{
  "num_hidden_layers": 9,
  "hidden_size": 160,
  "num_attention_heads": 2,
  "num_key_value_heads": 2,
  "head_dim": 64,
  "intermediate_size": 576,
  "vocab_size": 1487,
  "hidden_act": "squared_relu",
  "norm": "rmsnorm",
  "norm_place": "pre",
  "norm_eps": 1e-05,
  "positions": "rope",
  "rope_theta": 10000.0,
  "rope_fraction": 1.0,
  "qk_norm": true,
  "attn_scale": 0.176,
  "bias": "none",
  "tie_word_embeddings": false,
  "parallel_block": false,
  "extras": ["capped logits"],
  "init": "uniform",
  "init_std_qkv": 0.0354,
  "init_std_o": 0.0,
  "init_std_up": 0.0354,
  "init_std_down": 0.0,
  "init_mimetic": 0.7,
  "optimizer": "adamw",
  "learning_rate": 0.00309,
  "beta1": 0.9,
  "beta2": 0.99,
  "weight_decay": 0.085,
  "lr_head": 0.00652,
  "warmup_steps": 204,
  "schedule": "wsd",
  "decay_fraction": 0.436,
  "decay_shape": "linear",
  "final_lr_fraction": 0.0,
  "batch_tokens": 32768,
  "max_seq_len": 256,
  "doc_mask": false,
  "train_tokens": 155500000,
  "max_steps": 4746,
  "dataset": "wikipedia_en"
}
Each number is 500 + 25 x the weight over the matrix's rms, rounded and kept within 0 to 999. Layers, rows and columns count from 0. Numbers have three digits each.

# down: layer 6 MLP down (transposed), 576x160, rms 0.106, rows 506-548, columns 0-159
# up: layer 6 MLP up, 576x160, rms 0.109, rows 507-548, columns 0-159
down506:452502497484472482538510512531509507486508505491503477501484469461498523474499497487488480512485511504514516487520517530519500463509485523487478481479460461497532525517487469539516534516472466490484547460486501515543509492517487499494519503494497506498547515483513544513460522517467543495514465497484536443516531532491489495453491529514506471527498538511528540514523486469472511506472538443479529506522528531463489494480465493508474499445489528506503482495465518468513528547499491
up507:478515471455524493478498498523478486492502505518497465501508503500540484529479554528478523482520479482478524528524552451509497517509519502490491497503521498515498455497495521481498512569504470464484469463527474489525509501493528501589480489477475494480498528450531477509471509455525542535532500463501447555512508475483503500510471542521486472471493518513521516499518483493474525506484468474485492478510519484485463513510485491506467477499541469483508503514509499523535497475504512
down507:523471496450488463511492522441478478461517482514506519527509494521519535496485523539533517484484480463499523557480475463473539482489510513510485509493471508483518494519495491510485516501491513489444475512519490492491527515533482536460519486517458506498492566504476474541479524489517494508505508486507539555497501561499479508501489477506483490468507475503487476540534474497484504516489513455512504478479479464495499526524529528489485471468535517440499504510437481494521489491472501
up508:487512492490491535472481505509492500522477531513498457539511492493475459483491521511471495545502470537501519470550487505475449499512498503466484498516511501502441501511506526516501477487476470482492487472507500516516533533503517493469486514449461563501493520464506484522503499508495539494485477459478456499506546491520501564517480489495499469451534484503531461480481488509486487512502515512473464481506471467483494508521492523522469492512504489511541521530525523492498489470516526
down508:470499540493520461490526519509547491473517470511506497559470491504506508521483512520525505539505464480500516510483499490492525500499520522533498510488509525473496494478551489508470507478490526560479548487477464501514535509508499503464469524496515512490502451524493502471464514556510487491509499512492508533508490472534467487488489439482494546566512468495503469464514491512481488486530517444478512452498532465469500499510471551501503507530506511529493476482492492498478496510547524
up509:536517518522458468518515541474493544520488495479501475495471547509532470486479549515452511517505507493498560454468503471524517553542518493495546493534528479502514519508482466528512498532519473482504502423520498532535486519480576524507517490502489512511486498473515509499512530521511525480461537440495501473547491547514484501514411522546496495472493504511511483523462477499528496515491438508467477506522540516515523497484508474546532535522553517480531536528488541487507517532477476
down509:505511502457520527486515511493498472499485493523515546506463510482510441459512497532523480529528498522542535469499491470484530531502468503498471518536512525495486513542481459497493478460524500501519446491515491472454523470479431477561507493446485523497517498530467493504480472467516481500483484518519438508496482495486481548535495493536536476543507468537551521569515487519490543541479492504495528487505465476524452498496469503463458499516509455498518484484497499470448462524459522
up510:480523525460467521534487481463476486547523509504491496508503522519493498487530455481507514493527499512540528458504567539546502506509521512509492469515514496461481486517501508500508478528490527469547505468517524452506466525502511505527493499500490532504494495516474516531524524510485542471486522498538492500484488487467490558471504544518523526488505493527477490477500492456505494496525474471489489461526468522494500512478474532513487500505542486458500506509506483506486536512493482
down510:458470559549509468541503540494523505512482508496542501505501506475524501499539457501525492474511517503543503489482471510504511548502466513501490444507517482506444532466521480497497492512485517541490483498469487514477503508505453490502502494495512507474528500456490448490476479483493509469499501490516476479539517518508451524465514533440485529532494494509498522524521491492502481511521489464523494473506497441503447494537507469512514478506530540525470521517508472523472509533518501
up511:488477505516452510517542436492525521546496524491521534498504491560483519496470539484503478490471528508516486482490475494485515477454512531476492490538507519496506519458488488518494506511489535461506497514525480503501464510481529539500494546463498452510502495465454490498521493484476505491507497459527415532507537474447510491487526501568507508518510542530459460456496484526505508538469515528523464486522444486503506532427470494506491510502558470483490539535505509486523557531511482
down511:505535510491480480520474508566558513499498533505528543515500468475431543507483461525528514501485460515445542509539481531479504467507503504495475534481538523502459527491532508513499515479503529510473534469534461480443479486472471508507519487490525508460526520487489512490516491519508476544506492511462523560542457501480486495494472473480484515459480468507497520487530481494546503582495543474529504519533509502504484487528520507464541452507486512487535474454464501519490458519463476
up512:492513487505494524536498515489524506467496508553490497512502500540569496526520505491519490503470513534492476486498491561519458458457558496483496510526530475506500489526469483507493521533504505497488532523496487475464517471457501546499516527506522463477539521519507521521477529519480517489492492469500522525501505495488508528499510464500477477482529461489499482504545549502545532475450487527472457516493552484486502539443498540538476482514483504525505498533545493495506476518495462
down512:532507514509507498509482483486516518474484441555470485516505452481567504525527456511509508479515485494512552527480483451498484469462487536509429534473505491531485461517494529485515468473470504450503494504474506500471507501481449495521467516509488497503468525481505481503512527555541497485471482457499506486544517546515496531490483481508524499484466479492483485561502489499498529486500500532505508496491524442497495474539516525510512486517475496511498482491508542489458521532519498
up513:469463465481496517495480473507509520472519505494526511497511471514481540509459529488532525533481526471526470499507509540530499565484502526523482472519548499492493487492497514486509506520479513464520501513507472515522467505492495474514490526550517481507517513454475491482496518519490509513510449520501477523524474485507484483470496508522487515496543494516530494455476532516517479505439489465493496499493511512515496480527543551486531532512467512493486428530503495479481522508488536
down513:507505482505520525498499525506516504480490562478499549494495470454473467523517523446501463478526479446485542520509506508512532474471471496499486482499506553511531478501533462496506457482486518459499520481499497519524541508498525524497519518487426524527506492501507479497500480487504497491484509514501516501489456525506468453528448459519510510499501504456477501469487498479542512546519463536479522488540461529505510487491526503506510503493487510524488509497477524495512516476478504
up514:482509506476483536487520493490537543526440592531533513535512510483488515505472470540498507485520538534500527461462546469501532505489497496498525504519522464460498494480497499458447466457501463424544481444511496482527476524493515478505502451527497513504481489481463481522503469529469531509472511479480494549475514520490453536504542461512513485478554541536492430512486456513499473509457454455462522469487471476501509491480491461525437505512519488480503482507485498445534515454513543
down514:512488534491537479525450459504491454493557499455488508494500441553489517474507526484537484533492506505459464482482535491527479471479519533494525531513500528585527502560470516508461517487485475491585501462442482500490450486526497515507522504498498509557462500570460512525475536515503473528489509516533473484514493491487478516514516499510467493531504499542505513491493462499535485450497509493446526487473473464443507519514536510547514494501507492470495561553491543484542529518490452
up515:494499440450482504512474469517504485534473464498525500511481502483531497541525454502500489542532474523513510516450503537533475482511540479510486533530482416484525484502499474524511493513509481481458497494486506500471497497474499501529476487499430478457512469497486481509512484529550516484468483484546491500504526497495467493499520474495522487551467520487518518503495514552520513485469464479444484473540502494494561495522520510525514479472530474542506504508492463464505489493504465
down515:493487508461510525466498524536481519500470475443510509495495477492519489479507485497543480510478460476523508500525518483517505530525481475562416435466449546525502506480513522512549468506474518493490462510478482535538532538477503509528499494504529512498495502513498530478518457501558462507458466497498502507491522506456488490512484541476489506517520499501525482524495473508518481533492513515505524525528513489450482512489499514530495518525504526465490559512477489541495518490496528
up516:497486485513447530553511516477514503500532524482529493518508508564531519536505501452496503523497527495487483499515549529486503502502523468482479480543472491511535539466494495520470554465502513500495492507526492495509487522507474512533489450518510442518528502533501519491489481444472513523491502478485532508527502484456490494464470508497535513497531542483472474501498549500453527511501524540497492486526485450496494508513516501543496506510559506505497518487482522522506490498512529
down516:465500459456449494471532493463473485503533523559490493501473529465524481502469492500539483495517503479494486485474516493503495519489511511502505495495480526462480522496515509482504514528491502520501517477508511483406469476517510468472470490504511495509491520527487441504530526471506487479508469490518518446540500526511482496490507506492579449493502474510530501494526492519497542495450493539470513522464492484488499561504477472477490480457499479493490507492527515467479532474540502
up517:450464461499498539497500532507464491476480504539531494543524485495520475506524461551476505498529512467512527438461506564496516462440542468557488512523546472468484474534547499505469497503502508458516500460524507522472502529471498480471537505478510461479528458504504518563476526476444479466501533503525496493467490500492520524486529459483537541544488493517495472479501524496534507515510478513481511463514502470474509466485500507498500496497557513539501496552474509485527478470531526
down517:448481482503466478506495461496520533455494487484512491535458480480502574521509481515486481456503513495466517487527484487554483515461487520510491521475481490474500516513498492541544438461449538538495515514545513503510549484526511526490522430478470505478517516443526537512517491505501512470476533488468515491513461486518526549501519502502506494514511482475547514490533514489499501492452526503505506517462510507493476496472476512446526436519509497493519561442539484498508486520508492
up518:452482510501551483503506507509499482489492495497486505459541447534521498524526482510517524475483511519490505439470530477558485512529514498508518494516470494438481458498491484530513471497499462464471521485533472538516483532441538493496519497500456505491496466488458511476461500502505494527489512449509497522482536527525491508443460466488501501485497498523447524487497452484509504494471539508469517519492477427486544484475480498529530478519502497490499487466468462504508509541498519
down518:545473499494512536481527483485471498472467507544487491495475462483511499555501507499480500516514520498509520545541503518460516507489436509462464479423487453489496462460468491520478537464540526498504466515500540483493516499544513483506499516502499484529504547475484507537539492545510508581448539496510525473487501485474537499574530518466486497502498537528501476483515491495472485509511487473487478501479463499501478496504496475505505479508508492466477512499511523477496484537476528
up519:511478474468524508486499528533486525505509524505492506482517521472488517459520477464491488486487465524479480494516473538500425475550505482495494508523508487525479547517495462497514497509503493493496505480459479538520511492491530492466519501533460541487495463471531473525493474453524514448482491521463534511509495524494521525490469507494494486458511502492496494486499544486530534538495498504502511532513503471481493509518515511473472461503503430546513477506489478541494500504512489
down519:475494477530440525484482501503489506523563495454480531477504497471525486504463502483508490499502508468557501489527519502506523519471526506511509519506468503513537468463489529489517543484499507492516497526518514484532483542508494475513488511526533504554525496486528503503461511505469485518551502500507488505514525480481482514471527474516527506517508473527534506532522522491454485493489470521524491525537446496478494523528508549476554518519501461505492519495483509470515491517510497
up520:490495493537443490526532511500522457527505508492507520553496560542488481491468476479494504492491467494492508492509506488467496499505516494502506428526522516487493507567480475532485488511561516477447505501483514486511495515501448527522518490447493469522489535511486498530479491464546512490493474510522482487464534467509514544494518533540496449495524525447500481515473462517516486505470493538474497529514445464478500500492495488506471455496473466510525511501506517497482481503567496
down520:428533482508470512507491516530500480481517507539553501482509499478451491505511484452479478508521531500529556535516538534482435513517483552553480481484491498475541485501513477513499497500458499487505468478481512488551518474503494473503457489476477552491520546542504468469494505486497534447509492500498506498501499518529474490467534476521509482501528486501558511514526500487508496487508466516486483526567488487491471494529494526512479515545498535526475458558505537489485506495515495
up521:508516466446489539510503483506482503493520483491511466509531561467541490514482511489506574521484499501498510497455534485518497473476540404477567466516503461548532511476476513518544524469512472486511534498501509510511470514507493508496523516546543497498480468503493548464503512483464511510471534519471461515513477505470495482518465528533520531529489511520481495459517502496513520497494541507485480516522497508503498474533463498501466498483482506516479501540508474482527545488492472
down521:513522498548494461479473503499530476448476538469487490485482533482493456475527510490488546498484519489503490544504527499553483542493517496504480516444498498487510507526492543514474504484483491477485467552545529471475496497482516467483516485451493522525474425467492484484456517516552483486550450494488492500473516500538523482470489511474485521525454505501540471490489493494478485495503514513523506494451494502558516506493534512491482504526471477497507484511474493452491509529554481
up522:477449467455471532516463512551527507523448502476489472537496533472483483521507490498468507512478500542515517506460517508519494515497526507487501539514523474490495512488496487503520488531515513481519478487534489512544507532493468511503491507495468524466473540547478490543470534487526546483508460488529512494500529467496461498457510538483505540477536495498489510482515510469481498504495513520459484504491452547476485479490436496512480548470536507491536514525468538472531551498503502
down522:485495510452498498509522481499493525473484501449488455489479509502524484503449477516494522505477487505455501487526453522511471475509508493461528531490480506512472540499505461518464504515511487474530481468495509491496517499556507516517535558461498483483516496498460438545533493510486497515527540526492530518525511525490550526472507553496519508507497499484445489533507496458467529520520494492498527507520488492544478516510529480513517545543496526523477480503527481446521480452494472
up523:498494454477509500492504467504545479509468499519518456478461506531499483498501480497496486534478513506481492505493534536501505493515508515483501540496514475474473496500497544510512501490514470471477498481507502500471494519496491543488502502516475464483505483477532496488493498495489513468494501471488492483510516485510475496502495505508477550529525487518505510475494482516478526482476462470481503481499512483443469495538471511520481512530524492535504487477492497527503510474529515
down523:524507524493486504514514520486463520505525518504529523494509489491484476505503531493488502466541505468553487480532504489491505493484506486509508482511517534541481489514515460494493516514496506504520497493514519517515477498492517484496483512480535523510498510556495500520483517484509515528504493514521499528507496471477503554514500510483514465474495525500522497484525519444517512501517511503520481491528511506523527480478522500482510490469470509506498504521498480468505485544491495
up524:477527520478490518485503498524509467490518516506500456475525537501514514517519531517487522511508478507518506511504514483498511496491496469484534473517519465516531490462492503509477484510472509466475452468454513488494516506490556519521500493508475459457495470546512496471531483497482519477479526490464505508518494532457476476480482501456526497557456507518487558469530488492454472532502453525490488490546494521512517447471502482492465508502500469524468477518508507484458557522527491
down524:501500508497487551507472495495516464515535528513510513504526500447535514496472482503512562519520534464452481497504499476492462498493464511496512501473508458496466525525486526568477460522482470526516500454497539493531467536454505527497476490518533531477482481515478525530493525514476483508471539526495530521496490519491500465466485510529535502509451499497502492516488496472488461496528540524490534511484541483494500537518560500496500508486475497520519520532478514516469524514496450
up525:482519471489518520571494512510511487504478547493528525453486528517492485539449508494531544531499492495520434485515477488575525475479502460459553504532511502468449499508437488504507550492475491483465522476512491499465466488522488486522488532491509460509520499517496488511512491490494486557504532512488471548459504501496469510517490468521493480487501540523481526467507489518528450473447511532488507504484520488501516511480522532467500506516502525529510515531514503503512488509514509
down525:551490476463503505492484458468508483546462491443500518532491518523505553506527489530497486509540478487522493489517485501484488541484477542509493502491529488528516557503494511501479515487557529517479480454486487487520512506505511530490572509453517514526458425550481517524470479465520536491522536480515491504490498430495515522527503539461475556499501501508497520529476498543524498495516482521513524515507517468483502529532532479503507471493493452489515471497433499491512506484514488
up526:474451463486512539497474492525465520483453464480506453477503491458518495478466497466467496563481504516540490474478537504518533462463507513483551497517572469496519484507492504524451499537536516473510523455451519521514457524511456522498507492497469522499471498439502523509479515519468477497506530496521477455469521499501485461426499513499511519528535474489497484463514502490465516499493525514451502479520526496464518475509564476496462514492523495514505469515473473533489550498456489
down526:504466457486494518516499477471534521465443477497517506506493524492499510502491514494518447469517500457537492522520551504514561462533462506477517494539499475519500506478480481530537513466542501551507499518508533511482444508489513517513525460482530496493512481509537492491478530510484525483502496528512447491496492536481519528450456522493535465501505505462560475483521468514496529540534566583496463518507485476498502493501538484464531517500487484541467531502559462508492465529480516
up527:471518515498509495517522460489529470488506493487532495495530474524493500484507466497522497507499564498500513485486496474533526422492512547490510479528513514474500500537474471542467489495515519469468461468512548493525466518504497496526464494500497554529497500514494530504523529506487500511517468519578503499500518499497508533530486470507496486506518514503515496504505500507473474491480539496512498474485470486526482497429500511457520529507487506484501513486532537545491503504507528
down527:517500498552521476525468523486533484554457529484507514504497502528541490531492492494557499475459498517500486537540496489474501526481490522497505507471487487469498507544491533495474500502504485486518504502498548524469476533469487536455537517515540475467519472464534489517497486469544518505504479493501479510468543489491501486512526470483521476530496479520485487547491517459486465522486488480534493484513477508479494510509516486475476533480494478486549509538494499527510525484513467
up528:451490535531518490451511485485486482490488537512501502500503528460521486481504472513500545484531500526528498473489492518487489473440557485520478501525513464523464470504484490532508499523489521494476480480512494490518481504480531484523487486492486424429459503496482504549555519519513542479481485495471494492457543511514510530469550472472536493485502482518514458505491501490471488553504465524464472495477537522476478481512487485478541504528489476520509504525536551467503465526469504
down528:478507516498540486533492466483508503490515521464523499550511523521539471482479535495475492512466509504517501491507520499514489483493466546466488506502447517514540530484489451503475494473458524490528538487511479536515529493449491492486514530490499528507435487499496467494497479498558499513495524483491464479510466487523539478446520468486505481510445490526499465493537502536456483464512539526495506496471465513481496506486496479483511520531495494557536524514493480499441562532489536
up529:528501501512523521506494511515512512519509521487529525462459497527478485503543463524534535530523495528485478489462516543489496464495484499466517502504491455478481467516477540516493505512490445490493527481478517502514516528512495505498513498486500464464543504496515506508509519481491527465499503510516466502520490506509510500474499521496487532529533486499506497502474516554499469480474479479493493484499527497483483514540480494522500477488527523499502475467511514506501493452519528
down529:518505507542503476494515521505535465462462511501485494511532504479503490501461445468506458507482511533482507518473498488518513518524514496501515521435499470461515525507540495500484493507485494512491495513477490485489500549486529530462515477512456501477498478503493512518497498463500505510473503489471531490483485505490467475496519524520490498524498506489484489465473480531477501456482524489500503513491504480493517536508491493520490465512511488505515512446504503524459478477511499
up530:481473478516459498519545473518516534500491527517481529514552512486553513478543533539537549501506487513492503487510555480510466438527579504516473473520465480475497472500502517488503484523546484485505489459484524486558476510503527444531548456524504484535467455543502500507511474520457574493489501461513498519465486517485529490530550495466483514503475523529457481460535488479540525475490467519496516531550502477499485505527506478527463504469495523502530488527496491490516530482497490
down530:466507497533533477494544521510535485501494514531552565492501507483499481499444497490494486490537529501516550544511493481495546498507518504547470538448491513498516532488481509518442450512478506443508479475523506497499489506519479491515502544504513456470472532493506499486491466445575485508495523510478512471484561519487508480479528500507528492458490486501488521463538519479520472492476504488487551525476499452533553505499491479493453540484494507468478474531453511539502465510512501
up531:504510561484489496500511490483477508493495466529557494533517556473527514433505493475492512515502526471542507440481517499476494519506502482450513486515526495483495509528497511469513459468494446473493490505481503495529520521535525489497528512522473480469502479524540520498570506505509512496501499529496453527537505487486470487497538483497532545476512517527475508481501494467537533498518472447489484504540483483513455483493454524491504504492498482476488480493504527492523511530506490
down531:476513459498477464475540475544461482541487491454529498488443473521525479505490519503486506476535496529528480493489494529518503564464484472491529479437507505513490513485513498515484471488503529463450480525517524487518500531536513508489482510528496501447522553508505470457539477508497493447526496498467529501509524490485477504559451481541494538507504490499481488517506485536492519502475495538465532524470529531517502500508514517519514514483501552476502471500463492509502494534523527
up532:506502494550456499528462495546532518505524490531478462536526507571501478519500505525464506483494509524494516530532500518505484544502530456496499540526504437500453480479443477488488551570580489502468454427522465528494512535493505495500503484450484484522532489490522503481523478491480503461467531468516513513464463496498471495485479522520505494494518526487517456509548530530477513478523497502469520514502463507508565511470477501511489499511501494486527485494476469500488507509479540
down532:441555482505502458491522501515517485501521521519506515491554491407455474469510498471511460550498536490528513507514480495507494510518480542560504492531511490484559510510463506486542469484503533548516501519459484491538542482532544483516506496508470534489497536472491537504497509507522512541473535507478492454502492501533488524483468512491529528465507470516475487473519478504507522509524542458520497496509516475498535528466476487507547489483459486535509493517451547476504499466482492
up533:473541457472488531482516508531436485511477489549512483450479515491503528475516510483479488527485545515489501467488532502493463533481491495461531483501501454526477498485484504513462514526492512474465521440551497467483493518511500445501522475512455458452485511467513515528541524484503515466500500501484472472515550511506497510499487506513495526542490506490527529491532527531493493501502537523502496522498533491513529516503515503529466506453502522503510471504475486495471515471525493
down533:490518476505486485470527488533475480500510534470510516496476485498523523509519506529517487488457521508500475484512502524478476522505506512485483513410504482489507476467500481489518486517447511499486510500551518495511524496528498473481524491473485496467464518495525488529548517513519535502481502515483489465481491538493495483528495466527501510465466516488525470516526527470508508527535508491544455536513537523488427514494501511496496498492481529538483487514492523510477483530505489
up534:510505488522459502505435500528469521528472510555521483499495483511496476512473536516510504491515505518529512496468522520496481493514514483477487457511474458528497523484490524483533510495494518495521527503499507483520499521494502504473482542473516522500524503509492518538535517447530504505521498502509459507464490469519508549479529463526518551467510518515468514508489458508503518509514510510503469472495487492515487495517545529517511492463465472465471505490506514500524474496506510
down534:471527490518495513492495490498504582471505483497482503461500496483498496507483504495489502456479467468528481476506502516467538491516478485505482507442476504506520505475526478456484529487484497494494476494490476502519470488528491458518487516477496494517492479501484478533493474470493485498505491476521495492492515476476453536521514497509471505513502495443525489515501517517496474503483461506530504502513470527525482511500497519508526441483473479514511509495449548528515489505523490
up535:513502475531494466530495526527506498512506523479485523517542559538488461524529487518526539523527497497491486493510489499478470516493535501509482506507508480489463486567510479516454548501467503473476518479564490494493511480465525469526497512485493510514483530471535511510493518478496488479501502557539489510499514533452495513506483506527482474451550531475497520489492512482503484506489451499476483454527508455489502509492506486537430515532512444480552493498516534521505501523535531
down535:527488555459527506511490453544468508517465523543511506509470493503505468467493490501489468519483487457562490523469488540491477504500529479494509491468469530538511552534504500539469518465526525477488512478529485482526474510526553562493502493499474511478497491480514512513430493507478527466505528484495470480509512480484497490488517492461498482505511460538474510504518518511496506525471447506510483514470542482508527468471568481525508521470492487510514475482493491509481518478510532
up536:452495527530497511542477509486494487507475525556525508544484454485464515487500490497548492570506481493471455482468546487477509512490512480529455459527521498479425528495522564519532516515575458467466490478456525476497509528512507462500503506504497509494519503512521510522560487521528501501480521459469471491477465446523505500441517522485481561487505480492510487494495501512491468545490503501466479527532490483500505489453494486553467516494507524523507438514523523500485443488495518
down536:442431520473518485515498464532484552522512497517482472553472471434453457449485509485514467532508467476500490501517501483531481490517464505479512497490518519508511526484491462511458533506542497470484526517549489478511485495558524482512517488489491484480522481507511484511482569533523515497557540453476510482557501481506465499563546475501496489475520502515469484494551479445513511523461522550490504460482483474502477489481550534474504509507490487556499496517478475503524537504472459
up537:486499500480483507543511529501466517510505486482552500492569465504510532519502514492512500475474520488497485476504543471537519518464549511523513476523482477473479523491490508469571525499523475467474495502495454474496516514503491483502522503489455517460533509482505480499507548468510486494480561476545504425470495481489535476481479510511467521518496490461502582504479499511500495534489496502466438488506487505503496487482520487555528530473473492545493493536482503472475491538481507
down537:530519506480528482549504499529478520503495553532503537450515550521498484486568479485501503505480505507537491504483500491515515473537491517514456476536478529522498525486531433505490487526513528505535498531497447508502494511456461526509467503496500530553491555502513485519497467544504516545512545530512497523487468480482458527517537504425525485504515463496458486497491497533469498482502478528483518505473478524477477570517547514477488523492485483546519474473505487506490532484519512
up538:483475472498452512463466486522504480536457496485491508504525497542548455472495528471460495465485531509526468482564489520513465490488492526460498516539545497507515496520487478545459540497466526479497506515532513488538532527519461432482462525482471506547472500536528502481490537462483532502488509501454487519526463458492538508494511467496479498473504508473485470539514526507513481513490483495465467493530498460521485502517482494530426482503483479456529489487524463534471505538496481
down538:520514502510497528470513544504488471461551480525505498512494504488483484459535542522538488491481520502520500499511465509494486469519480452427504484489525529500510461505518485482474481482485528491453517467483496516505563493510569496491503429520533497501547482491512467481478498517473484460506525528492524489509484469511502491507529472477519435522543520549471486484517536510501488490534471503445495537526465534467463488511538422499459494494533508507468478537519532456479454495510517
up539:479490465479499510549467467510478501486494490492490524519529504526520484496492503528519489528510479514510523525457514515493537475491551475459511464512562485525497510489497510472486516482513499468465515531473516474462501524478458472525487484474511482476507487492495526506542473457553502465511523516506453485514500477498515482457511481546477530505561526502493498450470509500541511534475508469487450487556490505484516520471512526578534502520488541508480507574520503533517506487498513
down539:524474488520484468499497454492553461521518499468468483528454534458467526488519484526520532509451516473514504535481492491469496523472512501454507489458556472490488456471483501567502481501509434519525520472519538497541489547507491501520531486502507496491479526514510461527512475508546477453496513521470520523477507471501481492557458511475463488435493492472505489501494500512553514541527485491537489501493515465490511523469552538476512521514493509507483486484494494460501514517499511
up540:501469522499511542473508477523489499509449466505529449516547509495539509496548446480464504510497494506500432495499553493519469525458552476530555499546520494526507523480451510518533515502531479483476492463501495486531500492494532533485474467500523482505493498482452486488509498464482494493456532523477498465485516513477487563522476521514509477496488489490469485520510491491515468482513517518477495502525481465489480480473487517466451497452488488534564489503536523495490522552546524
down540:506484523489502452477496484478476450509515473454480531481549503516463522504462493477452509538525480488470515508513496487494509509505493476508510473488494501482476519502498476470500473516517492525523546479550494528513458418495521519479531479513498492457475545452571473466476507484535497513561481519469516484499497527453508478531502500497498505488535509511458507500492482469534472528549444501466483481491509547492507529521562531467497484505473496453470512489516508478482499480513482
up541:483520463508487520475508474517505517517518475551516467451492511497511437487514509475502582557492465508516479492512498526496471519453532510486520466507510511502517506512530535512513496557550454479472452474461504496467514505527509468516477511516477500520509515519492473490527512518476470455468450513490498482474503512512516471501493514495516507519515485524523484498499509488456483465499483460516507495499495517472491502490479518478498495493493501500516489510517495472538492494477524
down541:505483547510501480452502570514508523554487517503473502486481512505500511528499495547506540487471509479509494491486509490492514514534480520507502500446481505530499501484523523524499512507481503490483495469504486489473503515479470491507527474447503526501516513521470529520504505457504507540493518470532531500495474496497505498500497485509506519492549446495460486533498534477492484491461502454488504477534490508492522505455516505481510539522502496481423503500474485487505487489510539
up542:498504495492471526520502490512498519477462529510504478473483502534472470472509486514488489511513525474509511475456502506508485511538565447478503492521516490476443522438469509494476501476527499496534488505530515452483508493485510543489517542503521483512506459500488510497512539486500477532533478494501461449499522480457514540523545509544537526508503503521508460484496497481530502518521461523508472504556488509511500506494494526510502529466478471522505455531523505495476519537501463
down542:498550452527474522518508510471498457505458497485529521541496498463490480472497527524520504552463489514530487491500499507501502550530492518494487497519480516464527522482506467481488514487515503502524541468518483499505472472497552524472466483516465502493491501483530519514481498481502464543484550501475500467484451528519543452505498494493519500522494495453493491513485486533515478487511507488488508472489514510504492538497545447507505516505536487478511501482526494494510452473468453
up543:531509466505478459462524489569489542528514435474519497484543504514496473528522507555458509496524532503530506481505536471495518516478516497530523480523533476499477439497451511488577517493506483471472474511520461472472476524456476507526528448454523486545514455501500515467491520457467501501465521487500489488515482513454512507470449516491466473529475529481465538509509478522513526464478450482441453508536468494511490472523443495485453483493490463453487538513500469517538509488497487
down543:508506526537524513474514517504554493533492491507470508528495494531496536529522476499538488521494576493510488459516488502508491474482509518496453508511468482488463520542492520526456432468475492528499541520494509507502517519509548545536522494510497481464510503505562550486456495476510483443517496532490516522530537481550518524450471535433531506480461467477468480465490529508464573529515503530556529479467455517500513528515495460446474478510506507485502458513478528470474517532507560
up544:489456508512498524547527538499532494515476471520483495493503508520538444522519517513444492535478514484506433429525515462480495495500498478530508534518476478464533466536453507522511543520473477478432532476515497492496493533500529508502537504517507487538514498512497516533510479518528505515470548521558465504508508504528469509532496530499521508525509508504466491510528495529506507475477518477433511533518470483503550538479476526489502521499548513488491483541511495512547494464483500
down544:512526498526548515479521491473542480502547489500502535428506509467526487500465466510476450508503464489499496482494517554484474509506526458535495514473484510516535506463485480531489487465476528489481489494538517526448479545537517513475538507472533501504502519537494475509520525569516481488532525505468545499479467465548514499495488483501491472447472523546477478498552539515514499539463534526499502531509522486510499525479559532472519522500509520505506494500500494458457495511509491
up545:502511492485486518517550510489517500497487477573554466496542503461490479496528503534475545478509484494514530495464493511468485446538532457440552537525476507503500481494467509528476487510478494493536484458496485483557467592503516489548498488483471510454514511450503481486494498469506559453520512454469459478521485488509521482533499502494527532453479543529522498500517501489485498494484500558480447506535496508512532498475481501562509506471489472483487525492516489509473531500495517
down545:486492500497540484496537472467459522471523455510455508488499522502500504561481504481526475506474546540483516519546470489525495568519500537540476493450468472533492483473507519508511485530524507518494527520504519542485515487513493468484488506476485484525488478507499497544471452457496469532548508517483514503490474519528499504473499492559568490518496510467513521515519511471556484491526474445539504497519543531489488482531485502556478516494475463479504496463464519464456504518486463
up546:467539517493493484511506485499535509483522499514505482517519428495497455468484529490519572545510501556513467479494471483493497506442498478483501545519570483476484470507479518525516558462510495479536541515517480498475504516457501491515543509441496465494482501468483507469516526536538499568526493539502501478486540487485525533482504545572534531456515466539491455501510514505521513508501461535474496501526523476480478496510453508500494485504526480517486461527490512485557496474504460
down546:486525497485501498468489541449508528468549527461535485469518539504509495451568483509546511555473519529509469535515485489501495459510503521489509506529500505459523501523508492473548529490508475491531490460528551524522518493455510492526521526471518527478518463506452507515531498549503458494504511579526506523471493491520514484455537534471522529498443492515455517513480508464484531444481452490485508522487529528528498505478451521512530508491506514537488488520487508532517473483505505
up547:518524497476494535468507517490528516471480521497502532539487492519504494483496521474507505491535553520552485482453507503454514552544507505496505520533468516475498476520506462516486514525533509488471480476493488537526543505502471512459505515519551507509490515496478549468509490472527473521492435517541490513487545495469485542482475510498496517531520490491544515502542497498476493523497513530501526496458496478460483476496492525497503491517523497462540495521471459514534530523523493
down547:515470498478504502499466505533459511521501496518514516535458519495503517484498531520528545510470548507536465517526531508507498556479548451507466461523478502508474514489538472494490505490449476445498507489497489499489510525488533520484532489537510519481492519483475548513482484524470482447484501484472532484491572517532526509505509511498494494479502531491473496511474490521457476499555517503523504469496519501490490450518521464531515504504517551477532457474494513501515488523509514
up548:494530454506512514531542487486444516509508505525481530500474476493482417516501523475537517516551511481465495503538444518522519448534552510495519515515500467503563493496510512515487553532562521492480466514513452501495474553489510477525514526516511464477535503471475450506472481532515515536524481530457490517464559460493504519472510495505492529473511529531527470484550521514501494561478484503468507505532512542450481501523497481504498494518488486501523525481483492535514464482496489
down548:534461479491457538475546506509477488485455481474494495534469534470520530453490542496545479493511474504493475472486503527472453524554474532555483483485492508546531539502460475491513485475459500485503478530510507545543488495516460538485529488489486473496543476508506500521486504509498496443489513531511493470500503473489493510562521496445510481517516519461496504556514460515475522508483466520510495481500473501439516525504497480506538532462511529492503471516456499518542491511514501